Weights of a small GPT-style language model, trained from scratch on English Wikipedia: short convolutions, skips across layers.
Each number is 128 + 24 x the weight over its row's rms, rounded and kept within 0 to 255. Layers, rows and columns count from 0. Numbers have three digits each. The size before them is the row's rms in percent of the matrix's.

# layer 3 MLP down (transposed), 256x128, rms 0.0907, rows 229-245, columns 0-127
104:119125132109154104117139137151135160101102097122123162109141107113131166134093128140099127136178119093127208106132185103138146117107157124124103126135130141096105104191144143123122103141135122121129062159115095155128132123149177155113138143116143123121126163149126092159174142150135089089158151116144126144153131145095141115129144126137138105129121107119093122166124128194137141161149
101:112156136106119166147082126130097146123206130142114161142138158118123126138146113136109095137124118142116132108164153090162141123142160106100106136162141106094100123127165136156131139118120153133133114159157139142126142112129146138127124086098091119152125120118117164126199151107070145118144100168096110131125159150093128142120110092093135154186159134122143145132119130076146101165127
101:140148081111128163131112112112125119102146134132099151117132127154133146112128116103129143131086127177160136139093121132085158134142124148095120139138103126142113131122110121128118115113172142138125118118135159085155150115100108141137173166155150110133164104170116078118133111141175108179132188120140137121147130145151090127185172129107093142137122139070130142057125098146127123108095
105:118103181151185125142126113121091136137146132133111166156092157116148102088130114160123125147145113150127097117138155063108161112143116131114111165132088131158140139164146114111078119125100110140163143136138119093219122101114128141106163125113122125081145141138124120151118124139129098118075140124152146126126164133153119150156125137128122166123169148124132114182109136133119109116095
098:114162155103108117126130119135124146104076184105150104160137130123148146121137193161109140135049095131173129171126145168117139102132122109134107108132121120125144087108154100122122106141142085122130138156176138145098149134116105113134124153125112110132106133132092094147115149137127116154110078112079138136149092099144139121078141137105117096136143133157154083127172115142139120154130
092:123148166106125102143163143110141105124123086117120087152125132104113127122140115099149128146055120093100143100110100100133152118139163114120161109145172124144125115157104119145132131157118117146120106105142142115136141109125148121105139073097163116102098129121125134145147151120107127115114015123129143134121146153125115102140186143083135176138160128124126158103132094160110106129121
104:091122110135133117120097147092108119170140133130125160112094166122167142103101140073183085130171138141157133122106112136139123115132141153125170138168124127104130109128144157122155115126109087094159126146159173111133108117100120137114146156124114104127136161099115132157104168165186154123135147112109104164079148130101123116134141126147156121159090114169084121109115135094173115119132
105:135127118167122087110131096120157136165098127126113125123088124151189162089091098139124125118116104127134131113128117084095159111180165117161101145153140147152157139169138146173096144141132123170116104086137085106120114139172149118152138123138140146107152156135115149129148117135125138156126046127114124148169127177095138145136128107153114142146106096129134101122129105106141123088123
103:131083113132127117117106126133151178119135180128103159136098181164147174148114110135135142165095084126110096134129104125109151123116126121074111097110165132138147136136122120159130132130100129076106089144156131121138099098145129090140171124138171166114133151138130167138118092139122125131112110153110129150057144145082094164124121144142134148145112150133150119160130129126102142113181
096:125104073085146142118121084125143166127166123152143128086169111156111144139088117152126080131162139104110157102118166151110137146142180139112112158126130153095085123147157119134145115150108101160099118122136178109144144155146122140156145103092147117140139122170112133142129121160154169132163161149106161172133144130121126127138084117139143110112138116124083146157152113167131106088117
100:119129084123129161125162091119143111133079040127137130093091161119111088109134129161139111098124137129136081140172125133150143115152181123151123106117118117166149142138150132163108135128142133180141135083137137081135124129136139154086095132132148164140134135084142097143129096111123104090109102100120163125102171155104125103155117113120161115119131111144151110114115132135173132115108
098:174139106112178130136119121143136112121100113158165101134140142088118140106094112175146134122108118145170141106143112109115122145121134120115124094147104129114118140092145105125166092117125141068132163151146139131107104117137117113082151091151173147138110125125137105166160148163194124168168098102128130101117108134133154126140154105124108155130112126136117083133097086185125081148128
102:100140176122135151144149109144131117123113129131115178140119143131150105098166124143105093126090072163160121114115131154134143144109135116143126130192115166152102156109119133147166137091148138123163153121126161111144141110061140121085180117157108121133129115119124128182110145118156085139122094148142142150136088078119134123126107138161130089112146129120133116129088132160141169163100
102:119141126150168154129153124146118168110187135148142141111130138167127101114105134169166138106137159137119136093133127132113134122133101087123138186072127131111094101142118113139136088151094145162123155157154135150148156080141116115121118127122145128074101159135140121057084145140157102088077146125123122086090116113135091138132104117130129127114105134161110118131126156126117169139141
097:103090141077133102096131100142116124134051098151098150153107128121098132113114114111105137114125089129129121109082134162133145141163141149148126138177149110142091119092117132122142100133148094155145122127099134102136135113129146175165116143162135171141150124115106137132101129093061128136120096132131123161096131130121077089133092106126103115144173128110073129146129096145150117138114
098:135147138106147168115158141110107152084150131146198138130129103106155148157122085138128161125180093155118126139115118139129148113108119096111073143114168097147125121111152150120154131108134143150175124133132116087078120130152115149119133153132115086113089116076140131103098131130108205145140134137091135150129138136157132101148137148136134126118099167126097154110151144120163159160130
104:150117134093133137062126116140130135091165103134128122130124107129144144144135162124131121144149121129141148140169124125118096131105153111115173121119092148131092097130144153107129088140143091129144106132161130116168126142147161144128160104148108100114113167072158081107115110150133127127129219155114120165131074141147114113173173136109099134137126128144093121120132177126140172133128
# layer 3 MLP gate, 256x128, rms 0.0968, rows 230-246, columns 0-127
101:140137092147120146097165132124161067135122130087103120133118162108113099147144138158117101164143159130084099136187134153091148093143140128074136143083122111116125072115119158139113129115123113159161103137128125109131125127137127125164138137158111117134120136177086124131141152163195151106132133107111129061125125154120082121112152148127151124110121151124148139136110087155148106130134
099:095135119146102162131158104109131102100125098144141103089138110142133137129104094096105116144133114162155139135099143140093110104124124116107137123150125142104133082156206107110108122098121143084101136170102124123116105123142128147080160129126092097150140146084117086149139106123157128146110129122129071172100156120145103107164116149154138131121124125107088171062113125123134142153150
108:116125084104108114142117162109159089118111106145135114150175122102101150140136151137103166172096119114097166118133123164154085135121114100111136093147132128098133106096149106117129171146132118139144117147079153144048143136167115137177135125142143058141140132149119118164147124135137126148142130124106110113137103134135131131096116130121155092147145119136108146101142128147117112097205
097:156132140099128122132135132129120135171116113119102125104114124106121132174134140136140134092095131115170129138115119172107129148114129150121166126122148155123152073181103163108115120094104128095122103133097142164100116107125116088119115131097089167117129143121156164085114120141135119115160124112088185083145144157153115162177118131166152096110136133129137133118078181095164103153136
091:105133115187144165145124072119144143150144154133141128148150124119158166123107127152135146173077152095110134132107121118129110163178112118131088133111129164174172141097132059159094114123137126156127122138137119115140124155142126149175099135108106162114140131122119122164110160159105093116137103156151127133190147129147118100131119106139119108136174118144099115146142152124122081098122
107:134123134140147124081128095152150105090126095146115126111180104177129116127138151109093133142143128114130118129100097109094136128137097198159145104130094129112123172127121115131140104085143136165131110148140162130195157174137129117126126107108120059140062129127146157139128123156073176099126141148140131119140140139130132148118145131089148123101154108145122114125099138146112119098122
105:095101140169112140131155130108157154137117101179111111121160089117103109139102167111180100149112132094089111118160115123104129124089089127156097105102140172112132121135100160130129151144149149152114129087154144126155128128133133101153153110123108137122124134170157169131111149136130171140109151152101067123150156148086142145136132090147081129074134100109120123147141133157135147134166
098:137154144118134159141177116116119116112098174158136163143096131155119111112091145162175131126157139092123114133131144085144151111089117135105105131112088134133103148108079123144141145148109101134131154116136106129156090128131120104086124113129130082140081073119155155116099122109097103115116128112090186116123207141125159124104127124094149131129115125110141127130114117160095110089100
099:174123073124159123133091098103116139137134094135158147122170142131135134155101147162135093144129128120148159108097163155151121102158136138077137123149132141067082128128146119110149092118095077128108108097131176064119102141152102131125170118115114141111125085140134127164085094125114109144126146125097146130125126148095131127149068119138093129088114117145105147144133118123127138125109
099:149124168117086091146106170152140154129117148124104146159166082114126164143137146150120148168142138139083165100088171099115111135093097136104167113101104121104113128108053145086145151136149116091137125134095105166108135126118137118117159125101096119135096135124095156136153138133118153154157116101103090124143102106106073138132132132105095155131144117122102124151102138147131119140151
095:180109165116155140128102178131173132147138075129140143118120116128111137111142134135107114101110113158171111119169144153143139154138116118149109155149145123073123162129135108107124103130144166076099142145131149105087105130169120129121152136106142118129113158180110095129126144146170161152144148119160128098130110166110139061077094097109140149147120118145132119156105132138124123163095
101:110116135090125133129121106142130159147141180153135108112143142113077130150126181132119121136171156094145114141170091118123126106143134127140138182184115163155118151147129110082157127103130114129125120127112128138114150127111110135163088111114098176103173132097158107171103141097130141129114137103142130093162110139159100158135131142087167170129094147138155130129171128128181122111102
100:097085098133134123106146162151177133162119128136124105138138117127110106127130087150129111154172122096101148152109157140100124142156139125172132148115159130141137137100157159117133127118124170139164154150138100108159188160111133130127134108125121097086134169138190120138132136130130105094129133094149086140178121156114112141086097130119134112150173129099129106071134081162139121111144
095:156100171139099133141116099095117138142127131123117071122108110127116117095110063128152127120125118111102141118102121164106189179131171169135118124128127134122145142161144137127148123145129159158098118142077134138168135118121118108104116136102134138112091178154076146143084122128144147165127123108130113150106159111123156167120146097152085145161143130131107174155128109174142100142117
103:135153121161101136119131130121141109118135143136103169146154105054142106111134133111141151162118103148106105137117155089134180147118086130134119123140154126087166156114154119129127109124116133139150124184147140163128108124135145124082130154144090101094097126152093098106106089122176130157128120149103126113158074155100153099144108135105152119128138079099110110120109065147137134142104
106:168158081130111147106112116117155130093133123167118108116122131129154141164119126132148072124124102101127151115151112173123120088102098104084096143147125133131129107107075145115102141151101132128145153148126119141128112152083125160123172127119163109113110161073155122133132140126111133150125161113119124144121107174132125093136148128148147126094152186150078140108148173137126140106197
098:133076154116121129123100123130106166167108117168140118128120126156094124077152164092115124101116092111108081100156106118115129098123139180126114161126143117064106150088146107159151122113113126187146100142155122125126117114138120144111136168119116091165125152140124142112150086161109148137086091121151105135176163110132127104104137110105122158105144134117141119131167150099157120134111
# layer 3 MLP up, 256x128, rms 0.0966, rows 230-246, columns 0-127
101:096097128136134127090114097119153120123145119153142093111119115166142113152137096114118139139115107138133117166117115151128099090167141157141143169094098105125118125108098139144148116118151127155125133106115096134128110127157179135094125143146114166112127147135144086181114130190178142146177098109174150087110118133100104100133125112158129131152114093126158135126125080137118145053124
099:094147093084170110099109112149122100123152081148158131128132142138139087163110118145114150097122097142106153136155182125126117124107168147132134113156153130101146113126139118087126136115102128157146116115155158124150111130171163134092097113114137165126142157067095096113120110133104156141137091133127137153172131059112119131154131185142108134132110132118156123148147071125157120129140
108:136144148171158131145177122087113109150122110149109146125176122093111096134090160124173127121120141137092191067126165124119152103135088119142119086163140110137086103186097114127159132135143126163177150114120142115146112146146148110157183143163162106110138116103113131113111142131112132144130128121128109104141107115166111124170128126120138097120137163117136126147090132144103123103149
098:137114096135143106129136161090110120088135144109120184165093194139111158120119104138125157109175101126122111170125138147147153153106121053161125136111154057151127124114124109134136147129166133164162097090126121160152117133134130111101174165135141153136138125101140149117122063120099120145109140125129118095129146092130126145112086138139126137097119118142151124144135120135106104098134
093:154139096101074114097163125145110144137124147079117112106159130107120087143130102126119106140150077169114074140129139153118138133094144107115111143152136126082106075110104150121118115128124077122164161113141121132123145103140140142151139140138151112161092123110115170134118095138159115138050177157136126173111085102154113122126107137126093145137130122087144131144138120105103155119123
107:200109140115116115118170148106134124134083150120127133133093084125089115127141172161179104139143142120138073144116142071139096121136104119167104112109116114154111137082079142149105142106126120109135138086111148146155156144084139112121125109109097123123106117123145122156105130156120099149137115099103134124159164159095097130101142103136133123103120103111089118151107165131095091120107
105:137155130066105144115124133141116082095126170130118099129160136099093082172138129123114116138163148106120146124127142121123131149111119140137148139141136078112126127089119157124127087135137167095131126152129159148136144114141114141138162149127154156092153136150153079071149115151157101128167095136115143102086151117182144082110149160088144092129135153141155160138165134126111125105154
101:170109121100109152145150135135072112143128126127081124156127118142138122091152114183126136107111135100115137154118114099138170168124142153154148131109104091134136138084141111166142121176129152164158132122086072140125127156147133157140119096095127086140145121107151120107128093108152143172094098092130118124136129109149092158115121131151134142183161126133122109163190115138100138144120
097:149153102128150103127103107128148142120150102129127122074112147148155144098169183145131143148086100145140120146084143139134132102165109131119119125088104138110106128144166135147145108157107105146091157152137105103116088149145154132104150083108156140136119111192098117116119153084089115123099109122143154131124131171080132163113118114081140132099133131128170121139093109117122085121166
098:104101130096111192150139141123131157160075147132129113124112115116129096169107106128156126117144113088128126104168109104126164103139100142169078099127132138120165111159115106150166094161129165146156089153151157159132132163125129119117117149159121136153164105145115152090136127127121158150101110159128121113140092129139155116141149111112169153155152143079118111116180127162163126098121
099:131159132163101064147160142132141146139119153149120090128101119157134140127142158140146152180132092143101125153084176126117093101098138155125174124110134120120148101142119137145119109143149082117065155137100123122118109143101128170093075099136164143131072126151134128126149161119123114092126133104111138138123100131092110149133146155124065110135094140141128177117152142126134131141124
101:130122148173164122104171138095131123172142130079128156153117150118108148106166147143155132100117152102135177145122116135094131125125107134184145161140170132067133158118131140168128087118117150165111108116118125106147110139132118116099144105077128123154111153148129127093101103121110123148151126149099085133126138085095140132131102101113164100136172126132153153099171097096099132107124
100:134095157140133107121089133095171113150135111094090152166099121087105119145126086160116134146124115096130101079130101153118114149155145173175136135133122101132129108138121118113109145161158127126098138116115131111124100166084114095157121147105130111076135113110119152144102095106102115144104132095134156148135157098096148106098106146097089081126143116096166091143120181138109113143125
097:158106124124120110136152102148163169054154125095140146149141124132139131156111133154094088111126127124089130168143146137155108153112131150104115155130133136154136068114096130121131134105127151115142131114125124124141116090131110080103093079159134164119105113085147129116126135110096160144130149133118124173146121091169165123143155143117117125076117153124156118162141210120131139139147
100:153124121168133127094155161140158145120163131120121124137110091128116130092152136104155107110120148115141115160148139133114145155111129168088112155123123101099172110112089163177133101103110173167125131138093113132147171142162134146114141116113086129101094133169123100093130124154167114150136103148152129090124128198118102164111136114130147160108097096127157131113189131114117116101117
104:162158157102142128141113126142125134152093160130092140121108177146134138140127072142148139125156144102079104104131104159183117173135113138172090100110136090101125175152133090098100162080163113103119114128116117134107129123156156110099168124111159169104094139145113122128091114107111128068164126119109170125130129088112126127109151128132138127139132153117129151125109159100109130149131
096:120116169105141114139093128117132128142114095116091174111122168116131115112143158092169103140103068095123103117141065157162135134138135089115152145128152150110090126132109060125121143106146136140151068140115133143176163152131109123095157160100119089107156150132090115109129164121118130140165120148108141131131146141120103105110132097130150138115126123106160116136094142109158162152156